config.toml
n_layer = 9
d_model = 384
n_head = 6
n_kv_head = 6
head_dim = 64
d_mlp = 1536
vocab_size = 2048
activation = "geglu"
norm = "rmsnorm"
norm_place = "pre"
norm_eps = 1e-05
positions = "rope"
rope_base = 10000.0
rope_fraction = 1.0
qk_norm = false
attn_scale = 0.125
bias = "none"
tie_embeddings = true
parallel_block = false
init = "trunc"
init_std_qkv = 0.0219
init_std_o = 0.0
init_std_up = 0.0219
init_std_down = 0.0
optimizer = "soap_variant"
lr = 0.00364
beta1 = 0.95
beta2 = 0.95
weight_decay = 0.072
lr_head = 0.0077
grad_clip = 2.0
warmup_steps = 200
schedule = "wsd"
decay_fraction = 0.753
decay_shape = "pow"
final_lr_fraction = 0.05
batch_tokens = 131072
seq_len = 2048
doc_mask = true
train_tokens = 651400000
steps = 4970
dataset = "wikipedia_en"
Each number is 128 + 32 x the weight over its row's rms, rounded and kept within 0 to 255. Layers, rows and columns count from 0. Numbers have three digits each. The size before them is the row's rms in percent of the matrix's.

# down: layer 4 MLP down (transposed), 1536x384, rms 0.12, rows 0-34, columns 128-255
# gate: layer 4 MLP gate, 1536x384, rms 0.122, rows 1-35, columns 128-255
# up: layer 4 MLP up, 1536x384, rms 0.129, rows 1-35, columns 128-255
down0 106:146124113127121127056176095091033126103111147117132207141121151144066111155126171168167114092146105154109146100096145110124150165063142100115156125090099120156125168123137140185138136139099167133172149127099106133132150121118084146121093088091172188073199130131113103137073115121142102121121122091116150095111143143103126116141152148131118080105127146103138084155163167165102175116232
gate1 092:157130183129075060136099083202138109159075149152100148123103120138161144082162097100142153154136121129116162119164170096068156130159096192158138105117101111155130144121122147089089136126130106129134096106090082166130080132122119121094119139130108138142179038133157134161094135171029132042167134102060137121160093149137149168101113107167111161149094098079112115113164125169162182153143
up1 092:152136105206107156121097120147105122094138126104154077090172174099124123141115183086048144111114124070112112164160121181141154183133100122155127075187145083123108171082104090185147118069141144106083093110146143122195056137120109145143147129138075097118083120165145158145126150176187172089172065158098110112156082113130150104135168168094065109104148186159097108204038143127153120141089
down1 097:185148132118122124133141127127153103206168110156125197129112140140212152133123093102160110131151128168147121125122149105149138150079205137125139144127134111088142139121133157184136149134121110138162151144082122111043152113166170142126131106159137169153173154106144113098076093146151113139120077159101161179083115040128112134168132176128125154090110128135132094147103160087164129136119
gate2 106:186177116162150156159169185097115209116184074067129189094137124085155165167139098145110117114125121165141158113114142114136127171166118102084087129147134136129131064150137121166181147168126052166108165126117097049124070103120092177152128075123088096129189125099131155148221099135124141165083077090129120123103168103129108123187081164122080149061138105110145097126152116122097102099140
up2 112:122146188126111119135140144065104143130145111176151111124122107167107092133163127112201138132117142068098114148080121205113154147180105179188165136139148120120142094153083158092108089081157150106132145118084152133124170152140175177073124120115143169170180128146129066104159179124159146087132122152195136122119092163094124087102139131101168150154068126111225108122122139117142109183095
down2 100:101174195036111130129151112155096107135099097133165104155106133127111240099113131100137169087140088118113140171151161125135136183139139134183148131130135093070130114123117085113205159156121117143134218123067107107103122151126100116092170118157142115128163094153116105120062121154162098090105143140115137125210114089121134119130048178162127141114077133082159125128090107168071100171144
gate3 095:124145127099107151125148187064138119087120129078167124117156168116101116128241141125126139152154105137129070126151068117147158124150149118069112169131166142154135178165209082150153172117108118163128125115190126140106158184172144125069162149135158080133142127101055143148118041116128046073098116105156115164152106111112121163156119077140138148104122092133153114103195105117110109048108
up3 101:159138170169184147136140117095099137098142134099104100137131235063142116160178098144111200156141101118100113197149175063155207144096104143171081139155138107126097105164120086121128116111079108108098065164171147148178179140110138075097156183121105151131084125100152126128139107131130162185075081193096135122150132125107129100197199138121138140126110144121118154169100160157103118069110
down3 103:164191163147072142126088127125174079052061086183132130145154101109092066073136122107092152113148145135141108099109100101157153146076095096235116083102066178133189155122092117100144079129183124124022158119104143109128144152154156150136148141112163146160138120164159146149141035094107169178189106119108112158109148149135163126093117161175144091117136111116089135139145177142161121116087
gate4 098:111159205128104102122088134083174095102069130174180134107137111124122149049099097095143138083119177102181054153077123127174111072092105177082148133188144143188110127138058173117161092174122161130179058166158128107121122123189093166133113123127142159100117165099194161114101128104112107115151168127105130149131099073089160092160116162072149183096116108110150119138096104180101181121146
up4 101:138147125109154157071157097134151141133094182093133142121171142141127109084153086113110139181096114138131155125149132126087186132106118080108097151140149107095092112140184109099147136180193057086115110076097129128125152067114134129133090115128099179075102103112156024179120132141184068150146104140192162119081105109109173084160077167089070127110146155168128095176127110081132133103113
down4 105:103120144200135132110102077137085166066162153162159102182168095078173104085065182121139205104128081103137104144140183130126191077141093145169171165096172180079124108078154139175140114075101150106154138112110129136082117153173078151109163146130147140140079120110108165069130109111129118098142225102161113123134029131156074196137126153120075138106071089121137130152160179122142102115141
gate5 097:093111156110128112150139124088092136161076132089122125116133120124111083103095125105149099108137140125114128142144088174130130133097112137108109160104169116151148072120108098070178128107108150163129144102169119119147129180159167181149156106123125184152145140162119126096130097177088137135192109156090166168190181121116121150070084124130136159090137176104115142094116112119144189148102
up5 102:138134119142135143147095137133104202115106121149107126169143158121180095102151162098116144078144137069119168176171097112056165151136201187118102188118126135127113124072111153104173203099067138153128120124135109142100112100113144112130159070157143212111178149088130064069123164111164121132136077150153124147079155064175107130115120143168137096186132123169108132066063093164154123134119
down5 102:099146129132091157079136168158107101149166094144134097110130120092174129113063202139132101135142141112154109163149096123132099097120120100090093159124189110125150172071149139131109134037121110114112108160165140130144072191095146105143204180064114123170121149147061189167154119152126146164076148147103173155143138203103138113168133149122089150136070193106161111153146160135198178133118
gate6 093:095151173086113157147106144139126152094142078114108104154092163110124115197167084106100105102175089192136083152134072157106197142138142173145090122125111119118160116112125139096088173167148143153097099122134124070121124129090114105127125082156127149133094231159147157107083112109097155117085146117163149139103106153142119174108093093091157113129150071102219156127077177092230121121088
up6 095:139103139168103096167138124080062141091183137114190102107145093124050116150098136174168109096164135147136077149138135140123145110148173154165095171105157142148149074147124142137116175111067121169084156124115179141185133148168098104152108153086109153170102169136147189182129107129100168089118159102222118106097126067130166141139132075149137114130127130155138121182103119122139084122117
down6 098:126172106108133108143132127141146182146095165153090096125077152114130045140172201104171131120145168189128147067141110110191145169093116125099153099101117167097135080205132126159136118200138110105180099129166099089117142143102133105104163094149118161103137181145089080149116106167100127205146119091126113155119132144146135124184143114120137210155139136100184140116141124152144146133137
gate7 100:193173187129107099129116140174112106141102111157107063122118103090161136088118144102117146166134154110176137093092184113101138118128124079146142101122181123184106078135125176135153111098140123076154167142143035125059115167149142121148128104124138090165168141120111115102129115099095147142171142134097129120061128139126113154159123081136166123118143186140111171117158144118050065142171
up7 098:127202126112130092113113100149113077134122106125152132201104112153074112209118118182133102134126159078078082060085198136067137161202164098155175099177064104148086132105167087164151087074119120060158170145100110122092089132075106112129132106159074097124129115167163114128130148064097108162142146157125138153066135167161157120118105123156119104141157139150149166170167135112107131119119
down7 102:140141077103055138114109119121164117106095164170162101139106104139111099102146117112112168157169142124111131150118162084141123131098093117202129198123175115171162119195120143155107143096126119083126163097130100144132086151135164186103068149153134109109183124137092104091126082182143117112103136192138173060065188120125112069117153158161139108175210105110073163141108163111117156118202
gate8 097:156122093132094125108182078181105110109134163183137113114066195172140089118110074152117124099083129085143130134140046097170136103109151131135100116166122092125136132058113124130148123133095106106131137114152124136100166116120140133085133159093127121134178131183074100120146132128221128168198140088161154153127075077127130174121166152173169179160073106086138085062135255195187159216123
up8 093:080104101104124177072166161216133116136111136156108111161056107140118159112141094130142119112106127144150139035111031084153187160116118085159143140168157077145117183096143093129153172097136130118058153137130093146129111125089183098113128125169091151156200123115128157174129118131130170149155170088146145123171087098085173148196163112148119178161185127089134139073107225196153135184150
down8 094:153131166162108063067111103171113179172123188123129137083117184062158090175121150160086129144176137136156134138198078103178159141134080126146098103168171132126158118098093130141132116185108125096183096095157134108131101126108141152129153153117115188095138144201152060072078134098169176152109132138140176171088202134113111177125161160097072165094129108097199080098121152202178115135108
gate9 094:092138149096173143112106138073161126139118144113151142134097152119102118126165188124140177124135111141091097184147126129156135152131107113173181122125071079181144128112119075057145134152140117143148109084158129105127155122115167124142148169102157139129129169150126126091137153113140121177077105059144109149140134116197108115112137118101112126150164119110074151135117095162147144046172
up9 096:111055081115095125108092191153136182156115192099099151178089137114158115128152159158153142097108159099083131118101154114131117102145109105088125179109122156143121145190127044092167103192123114118115150114099110190158172127116162112153131104101078131158030114108124176120096119175141076097150125134183101154136110103145116089147158122112071135078131111136080153142089179098167099095192
down9 096:086141178131158095140173107157064170175127116129168099157121130156097117108143108067083127126178131117191116076136150118123098156131090102117131196083194180095147107122166082143114113202141172172159163139098093169145167164118100170090178146107073118122199136073099100119075106162158180117138103204090140096111122149160174148165143153174167185132079098086146131179133112143136102203074
gate10 101:131125152158147132119090165143075122181099149140101117079060150100150140135123155164078088121067135133153142129135168106143089176092156125121133166190156179138140112152118128119110076186155063156120099078170123133121144057107168089107124120121134174033080081169205114143081163130123104135176128121155125082134149130143136126117134136140161056067161150128113145122138144151125115097116
up10 100:134115158148166155091157123123098108075078117118120170152086116076115054136069119138127159212128098144184111128095130150200120140080161110105156084107110125147164125179150136082127126089120165158093132137126103145119117138066121127072149134059159129133116094115163074128102144112076140188113135112112131077089127162160159147122184162081113135093215141123174223157128136110168102111117
down10 100:076148126092099162121092150116146038170120183153150121106124139104092105138121178153161137132163079118105122128147070140172109178171126110096167137102241135082103102133151133135062075138106086168100152108104135105049139076080117158202101094142119173153148138132138192175156160108148102155142196087068178137156133130157116083106120137117147108146155102122135134097110112164182124154087
gate11 117:098153132139071105144142202104137107184105145146150124151109127089102164162124099151185175126136132073080161086110102114159099164098081123153099081133171042056139091103145042094156110110153147103127170075104068090152112139079112113103141162148184111121117127146158127118116136178148115135152129109160154106224152114147082149098134142120151139143120123128155091100122145165142092137096
up11 115:146140099096126127085090166148118111070102104096107183180134137088142097098143144109101133112135108155134105103125179118111115066156110151110169087149161116132084170109075154144139127197128133108122084213129186116141177103191120076116110157160154206153123132148215119116205115124148147170065137154144080113139085110139121084124085105158110123128160181127142162159111149073132143111110
down11 089:160136125099156193144140125106122141105107126186114142130088151122081126081122119099095164113069138137148135133161135070163096109143155113104093149120135139125158117092137129096174154140094110141148116139104122128083156110133090146098164166128139084152140131149128068186139161098141092077118118142048136087254151143112172157118145142163161141091077117095094113177119105096146130195201
gate12 094:124157136134090154087108111145113164122116089163155122148091096087122057158117097117130123078070121103165114109060088147159089081116156160091173121085154119153141141073142119107096167149162132164117102157145095088086129144125127170149093157153175122154120070152092108142103222090124124187159152143117109167095123124120103140134144091111127137131098115120064143123132125127152168106164
up12 099:131137103125167166176168177185113103120137153129113124121164079139140060097148148071086151134098053127128176154149085130127117126230094121097159109164132138129126103132114123169185114092122132154106090158178148095134077125082136166141118118114120120124126128101064173152136134138174157163079143139114086140139077134081104148138138214154151150174174098171097155102142138153098127107082
down12 101:152106073139079119165077124137068163095120084115186132109117117112133075110157102108098098147090138120119125109153134125167115128147159107082109109172108102143115115134118173131155128151140101102103107113123088100143094138123111159149049107187116104090100130122116140161200146139165131130074085109131110140127147149037116070118135154103149131141135177201165176052169122115157158141170
gate13 096:122165129105132140148143154149196115150163149160126125164166097186101129147168110163104120151086132114147069142091138103120167138127108169063113156144168137113107154097090199134114187104139089165125143112108126083148111053140082161105146110177137153105169118191092136133148074127108141126200152147165109102065150095138149130170124164086191124136135099156137192145132146074073162120158
up13 096:118130130159141131122114111124112067139108101095036132069127154117084092135133085123093174111121163185084193152162146145050108113124087163206138179114085126123160099146173098095156080153152169068181143109070128219088150143154108126138140197095101107156085161089173165123107158111106085126080140122124085103117164123124180097083148123115083145140118201155108081135061095131178105140094
down13 097:139114090185082106154156140188165108170175091120157199176118103135135152157086167158099140148140178102101123145182151135117138104085204069123159153131096111068180108133042100093161080069188139132112123089126126187143126128147132212181158176129100159129132116106129099153129175169131138139167095110104133130132123080116140147115170147134105116104167170133116108180146110171178151142115
gate14 100:136121124122199171084057155114127188179111115137162153130090111141101124174126096060103125118140115134117140076145112174100097129202133100093128129172131137152185151131116125131120158132172097134094093136143133152099146143052115144189168106144130097131103160161163172134192129124074130158106102130100163148114133142134170113103088115099112145082105140141101147129127135148128118078166
up14 100:200105168135115120136162154158139105215116153161141125151183140138092150147088094170144165113139126150129184189172087143122090101091165149064110090157120145111123123139140156109045123116119120162063146127150074137140110118129183166142123124116136210123114173073106137160175129130098205208118072079108143117132093146129138164132091124081145074129139083137138110151149096084105133125138
down14 098:075046063115146127158120145103134085114117131134102142135174091112109094133129208098094154179087127098086146168143146103088135067155170172089108179133173094120102171125134130137103125136117098159113128132081096153160132103123107148089115104108165151147165180117161106138127136141071115109149116133151143173054132062133096126160105158157100099138160158103115127135094125150157175130133
gate15 100:164120149118127187146160162132152141118091113128136112137144100117219141097096159162093126115128168129102150098083174167181140125117156132117138174128127138131168106117145099114151151144104116095105173073103035122137152138125086144129151127167114112130143108131165199150143127174109110137134087108137183188086129152085122175081139123125118153157161199154078089097094134146065154133043
up15 096:067114076065125089110095132156123114150159115120139117084140128070100120098102117156087114165104120145134116149151159112108103070138101143182005090094101081130161125119130142121100102096139157130096102183172182147106140104125163198104102111189081156121109179155109134107128105128143092160163152121112138136160196109110106086161120143149147142155224125150134152135102129118104154112137
down15 095:102170185149180119175118100106133161106086132186152153155171160136182137089144081050137134065127098091127156075167102094136143116147083179076139146155068140112116086126106163147126133148145145170084098134089125119125089102153132100136120147145122127117166203189102122082109136140129156155123123157148152113101108110123146139157152124137156143134049099171124146117099091112121144184110
gate16 096:143104156113121071099087156098143142124148113222155202128091088109171103121099135127110113167109158153133143106083155181157080098092138137129167132124167141105108144104140167122137110157130093138107121154168108150179139093073117170145112090149097106155093108127099137164127161074109132134161164166088142121146139068092150109147118123106079176158138136156068106142104109084152193134119
up16 096:154117110135160132130102119166113149094116156186106141134156081169169049116197148111187049122078125160144098145126148100134175135175120152107166115104145094132125074170087110116141120115135197154120127120140141128170182166160134105158135118122144059151145093182144134136153078154146096158081185123157049154193150110137138152141136103128167115096119154030089099132169084145151124145100
down16 096:109125114130096102129162148120153108117085133122115166125153162096105115107040150102157191142062164142091094150146152101149143110089075171088119103193125124110127111113067161162100130078177143152113152128125119155089125101109132106089075133154124122078146118126077183032139134122129171099074117112150142114142162155149098125113135173118152083137150177183136179106082110055141135075200
gate17 104:145152092181130117162147113102096132209142120109135084122169139074137196106132129151178145126181167116146130146118067175156163130116122176146120111084111064198125166163137088121123170137161111178122066122089114103108123113103127120132150111135159074103146115143071104073096062104093127104087121093119142186130098093099138136128032159096069134104127137160121087149134165105110155184099
up17 102:136113156106112099111062106115064109098133141195115162131201116126165086152102180166160088144093162174113168122159150165074137075086116152129155177151182151093137113098151153108099104180141152110184198127177116103155100181109138136135118080135127088093181109144158116110103132129131129116091140100117049130127111114179106167182200141097137096203161150144121198118105036145159132070143
down17 100:102138188230152140193144142145167082106076109126155133062111109134127073120126122130160125072097127116118117149129088164131120151188149116148161093112097129112112104141122199146174129176100105139138168119149115101069113116131068078126079175148115148147129053116192135159116126131116127077153154063191182077065125165142115119147148143119116125135105120125087154187167141117084125152143
gate18 097:104065141139088158077180069072145159147149187140069077087110130065136190124086132125135152152129101110095135107171128146162199070153092149132130171127054111069182139171177135104105154204105144108059120129113120115082142171117058107090154137127075121124125122144162146077080156118102129119106192085154132168145134153164093046145143098108118127157126107117102121143094114187116099130162
up18 096:165160101142054146131106107120127168172086142146174100145165102104094112153154108085096162110092063135144178139094077106104046123183114110123135114088135119147121187135165118141115176074106099124160151100204119169145075111135122101158130143050088163106142131123067099134171135096040127187096134143146096135114116140056125168154142112142104163171128188161098125129124109106137153079096
down18 097:119151110119108121155158123141176183193086203184136065140068088155175099110092158138163176113116133155124050098120209143108175170076146138151156122107072058068102158142132188118158134137164122134185131089112112138108101183187130101097167157142110127150051144112178074099095139157112163120146161096126127103123097107161123121134108124107107108170153152121106123132120166125157101119123
gate19 096:181129102140180125084145147139128174205118144154185088127168179071114138118116117148107092113153185205163135117168144126148069100124140134083102137116104146119115129106151221169076104137099191139142134066158136066119109123150152140146111172185137100151137117148167091072134099131128156090084104136142160152094129143111180166163113167131107140143113124118159115213150142150132149204122
up19 091:085118123086109099171161093134182084058115120143106099085123135193149115089170127098152178118157145117160119110159135198114057134160134103100111143122128078130129150177094086147150121190141100129086096166091179179184093076089126112122176127107117123112100107129110095131048106163090154113100138098129102135166123160185063116128112124196144150137113102170141128172147123150131152127152
down19 097:148127189096147187089136116127116083148116164117117227097141078121110091160114146102166134095130078093127153061126127129132114137131209124113138117161083114106110130100137115132089038134119199136223157100171097148113102133120116118112100116128140181149179098086172116098140117179126108146074118088148207120121161154123117143158117112151118131107150151084140152086137114109129150119120
gate20 104:147132077122023098088135148196147167166159127143194196104121164143137169107158091112109131141147094095099100113115127073140165166102161095169108156127122099122132133149188133184114147148070144140122124194148125107138151121120080112079084140192121055139124149115119175109169094167076094135095081173149125081138183091096131132089058115125109179114125123115130092130081102098101133139118
up20 106:103159088064061115159121157128127142160164069156146159148081145149106151157140118066068137144093109099120123090138146050095056122074127109102055142119139095136128159194193121136174192146131153110200188163194123102195130095128113093133149091052117108105122125099137167165137134153128122097151072137129116083104206077120106135123132173135106137108077147175128116128164165115128123184155
down20 097:120197161159114131101115135087136182095071054124158087111120065078181118072141143092099102097123155115119112092102141115133147145133137080080163116110122233116117121130194141060159137152147141146193141146134113109132189138129171158164072147161090107093100147127095129108152142124097168125184116095096087159102081121146152136100085101118150108146107130141113147136107092116169127180181
gate21 098:138140141130111129157112122143121070124157139066045136175165084108149125086143091104114086116145134134098146171111131141208134125071116111127128058189106150124104133083086095108166094140155109180172158182123162163140066072120184095085063121031113082059174179132076177146082112169104178139186150138137163114127127188172134091157107168150084111185120133089083103159171174118152128124132
up21 095:125151086203160189080161150152083175144151157094126138143114086163146122065108106083124128147110161122174112119141158096084141116126174168176088200135145122203107159071122158133129178147115112162095082170143126115092063095151138146074178129130099124110145147180156080120147101162108193112185152117103128177053095154142143093165108192121108133133132129140184088117154139206096134119168
down21 097:125133123113096098190150129160155108090146108110130153181071083148116151113159168151200141167102072079148171141103160135133102146076123087096117158151114155130161119101145159131180147137197120112142171112135114112140150104157140105079147160109082123124110140139125120109143094125156096117126143167140116168204121203099074097135094155119055122148177187090119110100038109097109115139110
gate22 096:153147152131127174167135077142113076140116167146126144150152103091123123173128154160091123130124119064096144154088095149132120207152161103120125132058096115142140153101103127042117104115083191115124084166153116064150151116143119159154130161119108144106129140129105062082116122100155114112153138072182122149175064101156125147121119117099148116147110139121166141160108178086195088130117
up22 094:149120093171110141164110086118162132147165149122112107043166086177111095086132110097129130139124125096106104063129066136118094150176155129178158092162178129163148156148126102109153160090147131154119139184154159140143086144128083135158126183145123120102118101137163126174127138117184159116082102178125145091126134184135148128114154165123147117156123095143099145111075163105174124121164
down22 091:144157076170167127082134122135089099126137081158140158166093133124136196158243148101141081159158108082088146120118113153141122112070188165136179156099080159172141143104163154158084076127137150129070097145153163175084168091135117155098133101109140116137114171083104189133110130177123139118157137056166131158109068076190119120115150111141105147138106128170124138108132133114138084174151
gate23 106:170149102123097196169145129140190150161115140149106142106068086197133094116130130105206153147145165168139194149159129132152102118116142089157175118131129105120138152202167152119145113099149053187133191141141089134153114141081080165101142075121081149107129148137123102176108098203136172081117169143143170157159165129147153098105128134131113194112135121111123119163119151135113176170133
up23 106:166167154108124091085100203143096116060088142116121118160166126073137162124127095149111102124156080104122160156112142152170205137102151142072154097075112116171134160146127129195149115157110158104111128144115192087143125132097172141079165173108098105130150139153134101093097105066125133137147084114139154168122144052109119068159080123109091112167177102120141094077121101119126112097168
down23 106:150116096126073115111159092133135108142159163137046191116159108112108056117113142139127126157107152148092134108192094162075091126111135111148152058139102127155128120136136106154060048109048082138090118141114086167119147112139143158083136116143145120096138122132090093074161088132164189101096123173075172071104143047092137134125144110135130163117118137146116139150139111091138118110119
gate24 103:096142152159102167148129164141125177134124136170152131072158133188162160122192102103121151176073169134139166124065112099216113164185158130074098069120058137104137119156164143081133139163133095164128061166146183082187126106043062132073132112113117165136142170147152134110089123119133121113125152163176135142150132133087164089149080102123121115127105075125146132107098136131115092187079
up24 104:145139140130058145176119165105089131170130108134195186086169158100092170158155037158181101110093127190098101134094107092127125108168071159154113066178121158118132087115114124083095129131131102144129114139168136183169130153066124111103149133143176083144161126177127130159113167134170164128155102141140067190168092103118180105153120093145184127101123079113130100156146142163145109097182
down24 106:134139121138127129096062101139126135094129103105099161105117145151112202185146145120095129041119131138111177138111098144113120141082143108127142151096126137110182113102152113166146096107180139163184161112102158082048129174125137163111126089093110086142162160197145100145101150109203117122115089085120112179086156100147123170177151155096142093107182125061184192158141183079149147164207
gate25 105:107186127139165148149179101141103116181139121155151140140100127082144083133135086094117186158131158161107161162110132192143134209120144135100146203113091091184070088114121119129170030139178148135146138113095111149098127115137120141105151066108144098148120152181111123110186163083067170169116131138209100147162118098085132100024151112095146139156107187129078144063213117123117136202141
up25 107:050136099163166115190148124109077153132121124112146137091136092099131150107100144111169123121127144154108102113186089162109078070108126167122133152088125150157115079125086111143097098123132122153155104073134133173137136053166088066150127085160095120125116107149057108106165186111143198161144136064183078146117150105122173113096135101076117153150138116097110139099180123169079139162098
down25 101:129134112079121134113131131132059161092122099117093094096163142134091097180116163109148087122077151179145143131083152158086108144041120139160176154103181133154122162146109146145113135126087094140148129090145049189121128159106152119115108182158089164145115073146074158129167093158106180143189151100137140138123157130088130130179128060159059134166125071130130126167144118102169135125153
gate26 103:125134201142149136106121129154084111108125137136062102161095081147072154124104101147079087182178179174114095154136136168140115164185090215102093148162119067093165172099140131096087133125115182081140142139097072099168108115076144131128051124125132200086081089116099110141132116121156156182087153161077146152124143131044156179125124143126171147155141092137163107122115087187069149067106
up26 102:070135122094133122151128136137123103119171134162140149176161090132066152118138049108037083138127068136169063154128109145090099117112132108102155104122157074128101191116111132149079080136122100109107132193120167028101104111106091163131124149091202155098092083126090055098123120135107143137157125137056147156073128102126039140066168154150123101126149050198150111121133121150124149095128
down26 102:146162184116125112161111140165112189166103152146153118163158144100139176159129067156168073145127099119192135187128158117131133172130104130153140104111146096097119145107152104121130081076118129155110162136116131157115208172147084111163102085114146111127131128141128122159102134147088136123169114139104108178107071154125104111131096137098173138150153118141097116107208086097097137136132
gate27 103:132109160146104134132123157155127172140118091140175198115153132089096069143133062090133147167144178126089103180153114121146133084172119110117063080062125093093137188116155087163177207121088084155119156098126169085151179148137146106071126152126124114084179087111205149123111104162200127112175147118123159056151077166126130157126168135139123142186121131075118103173197149151151183103141
up27 098:129158132107095138100092168151126139138093183132156061134124120121159105164122186112112119170100164150131133129140101122131155104135132128100102154144131160174049143168142141126121101143133173134075172136112114151192128079069093160134165133110141108145155125111142138117146075133131103121137152131160143103080118162173115087093087088177130195126114117136157103153120142123110160085191
down27 103:111068118111101087067101063086145096138108123165139125144090080153136156158123149140138102087130205106150113109079155155092074204130100118098108127098125099161144120089106134193089092139137145210076133123102162146117145107096122099148110080141038134092131094145168135154161124085120125108120124143120085065092126163090076119111096159097153059078148098157101127121155095151179113130174
gate28 106:102094139158123128105135097123155136090133133071142148154103112132125092177125137162140088064106142147138114149124114144114108203136204139086110129144125130164110140065155158121131163127131140117130155123128123122105168115081095161108130123110116088165101182121102163149123140134133149204145149127118137053070111173160156123097157123118211162198139139202077094124116134127111163124105
up28 102:116144169074133183148187179112134115181073142093146089064127159139121127141101109126108103149135105111135131177126069098152173129090106127130142164117122173159135116173080120165080091141118132175150140151144118087181144146179131078114107121108161132153171093136116110124133118131200042098124125134094148175150115131071081164138091103147082067095156159167130101048149110110134145137135
down28 098:092109195177093054173107116108100076073187132137114088128155134082145120118121119133094170115108082156096126154141134097142160136097181137080099154150132093135096090104168090135188121168177100144086187116085121170155162154127159155078132096158143124150143139129175097106142141132143174149185109116125091105168142145097174131095119147127182187166161121126121085164081118126156140138134
gate29 097:164111135173074158140167122179134158104148076123077132146080105139117182095145135062102123147149136103105056148123138138143184173161151144072139106118099137122134130121088087105079089106126123092175165181085103142148103159148093157092078160131156133130177176185106144134157147132136124086120191183141146129129163147139093195114089096161134136191110094167112157109106117205125142150084
up29 102:185106113131129077097150160118124166148117081082090112138128114128130166137109114096173145098142073229102104152172142141125166105134129163153118178199092178142130112081109143126155093055179085171104099189097124039185111103131099101115105121133084173104146129145089132166145170064163137159102129130114174160118148097139147122084144160144124149089107133123112125117127155085093124192139
down29 101:162133109110174149088148112092075096160116064108083181159166141097108124181114152107140080072103185109173185106072190153104123093157106164130149076121122126146094103112113094161150152089117130219146145154156161075168086106138144126146081151210174116143142110136172105140158169075081189166135148153153095110102089137137102140169099151136133182106144130114093123107115127115130154131089
gate30 112:141098168128172142106108120113106103103224131161107152173129183122127139083135100093106148115169121133152118175147118106154107110122172121114149127165114114190086085174055140153113123134179120162101115161101148160188134156181091149077143126096161118134084154114118116104120190114153186114129042121112156138161078102178062105141106165101183133096117134072130104154126095153146151134131
up30 107:109168137180043109133160187160146133177137132085151119133149149127160118169130180174138128095087108082130129132139132131120177110118171168093079152137131157121116112047103169090064169114118090111194113123192058105120130055069090098145109129163142103180175218115109079120119142140144115143102139200092107117164171140157069096118214088101080144137150179160153149167137148099123153112176
down30 100:182142117132121057119179118114146150142069123151127100111145121121130134113154127168120109060149116159148113048146159162125141099095133076113103164129109124148173108137155101185077128141097139133116157101140087078156096119044156138130175054194200089109136080112128095146149154135136099151160154081182062078159115165131130146183108113135093155101100169090111150108127081120096124097147
gate31 103:123099140101132120131164135102084116096201131080155153186152191109107116113172045099144171156124133101133116076154096135108125133098103103126118111046144098110163128123118138111132051169121099144096086055112076123143159086114115128136098085100121092146123158098121083118101134163100141116139111117152175164139116137129158179113104127159127187055120153131050168194052170169106097079132
up31 102:137173081160153134160158139118036107088118119092109084150100096131156016143164092155096163138150102076155139079166069108085113154089141140078221087093057132108150075114082150134147096140146127212093137097151153136140128133134099169119105103069124115106151146103129144152110090088133115132102188131130169116154124117111100153087135112113083118138148125170122155126104097112110091180097
down31 098:115105170142167159100114083101145159140089144187168110137124185143151143131124136149192079089136138124128058078137199103071165139064153118172120155113113133033119113107151127106098173087160082100108148109117156183136076165141115091106125060124172081110147162115084110115106186198163150122135122170108185088050061153104070151147132106131113185132118152111121138129107160091164113110126
gate32 104:146073165164075166092175149096105125079111119112153162133106169100110130140154140128063161073116158159123155130159065130123109170082140117159068162158154081111128087113162139146126151154117115155116161098159153137116134079163115143085143128140107153061137144124137136130095146119159098122142200143139069082067145132089136098113143154139124058099134161128122151151116177120150099105080
up32 105:106094152117161137090124112102130194096142114101112056120110156118093171189123162076146133104134104126130157149123062125037127178147132177128212134086149157093138079114120116110157116151136166121103118146056089142129173146132123094153099132174175183146159155103193098103132090176099121115134163113097161102141130145150162102128165097108117155145102142139146127132096043123125093093121
down32 103:101126189156090109151106135109136125135116242161125158146184127111129087125143097149105108078094103128110097132087075147183151166146138117154100115201143172149103096085161186138123091096087104161164124160142137111109127141107102079099126117139144136066104141088103119083189137131138183103138131157138106165168176188145132160098105116111160088122095074112183101109110071083155150054142
gate33 093:101122130088121190076065143192154123114144132088092029113120115132074107108108116050089114098155134137175140172098168138079093142127112194098110107036163186082076141116166103164109135108122147097123226118116107112100096095175149100094095135108153076089121114133137125095103137117101142151158137178150194124144121090114116072116142089157165111102121163098139097103156131128127156133137
up33 095:185174122203150128113126141156116135127080163078130148113058088127092145113163095120065103124133158122109160156133097158151109128140084147093115126156149211144128143137180110109093157097087131103132133113116169045102101120089147138125138184111188037068141162174141162110177105110076118123092126095113107095193104120124125126173120067114152127122110110134150090131091077143097140165139
down33 097:152084109077097124189145168154110098111128106074126117144116149152121139161148112121147134051131113099154149146148110157131118131097146147143124112125062135122154121192171083122108085124170113099146125149119142116108124137183086138097089076122134125132168117097098185068149077152149165143134156120153224108190106075146119057151159148103170161143130158081132151098048157084110148077136
gate34 096:107124087165102093118142152138127094116147174109118132142147126158180147137122115145145123149149121077168100114146148168134043059172156112134122150166125120134090095117110067072117100125140147126084134127082135134135135168130184118174128139130128169128145078101113037096125111131156156167144150133116132184131090214153120097091135096131164112163091147134125120211083113162102133176094
up34 097:135131133150074148135117158114104156082097180085111129169125119134186169104112117028173124165132099101149185116050128103167121217187115144108144148153077072152146135117140123112161125143117108153143098083154176146067186105163156176191076132103155125134111149106140163122088152105138136123052179141080135110109129091166158095122150147104158152119166068148080094142177157067116138082096
down34 098:048138188133148132141092114085102131130104057115104064113106170067095111118157073106108147143172144164090114145136120106145061077165137116165151134089172115148085142162094102116142158118106144119146161208093124078135086129072148099138179119155089107153127134173147105089170139127156115187140122106088137095184137152079093104139055133124170175071130159102097171075107091150114106178105
gate35 099:063087155125106131099110138109065124177123117110155121150121078065154104129152116123090149146128074132122172162065155062143152145096145061111111085066134131112112100078153128047114066062103168127145128145116127136119205105091152167096146157139170173097137152099122180075064138085146058133156114098160139114146133137112159139129062064140158169096091108102086148082144128149123126113170
up35 098:082118148106088149088163118085127149146138155158105154163160134185126132082141082115157116116161133149131085187154082120128134104156164152085174095113093160171087193140164115097135137185131115100071104104104119161174126099109130090169142144114169135131117099049149073107148170167125131125107129120097131166099128136128085074109104089105158135126109166158145131153137185110125094111126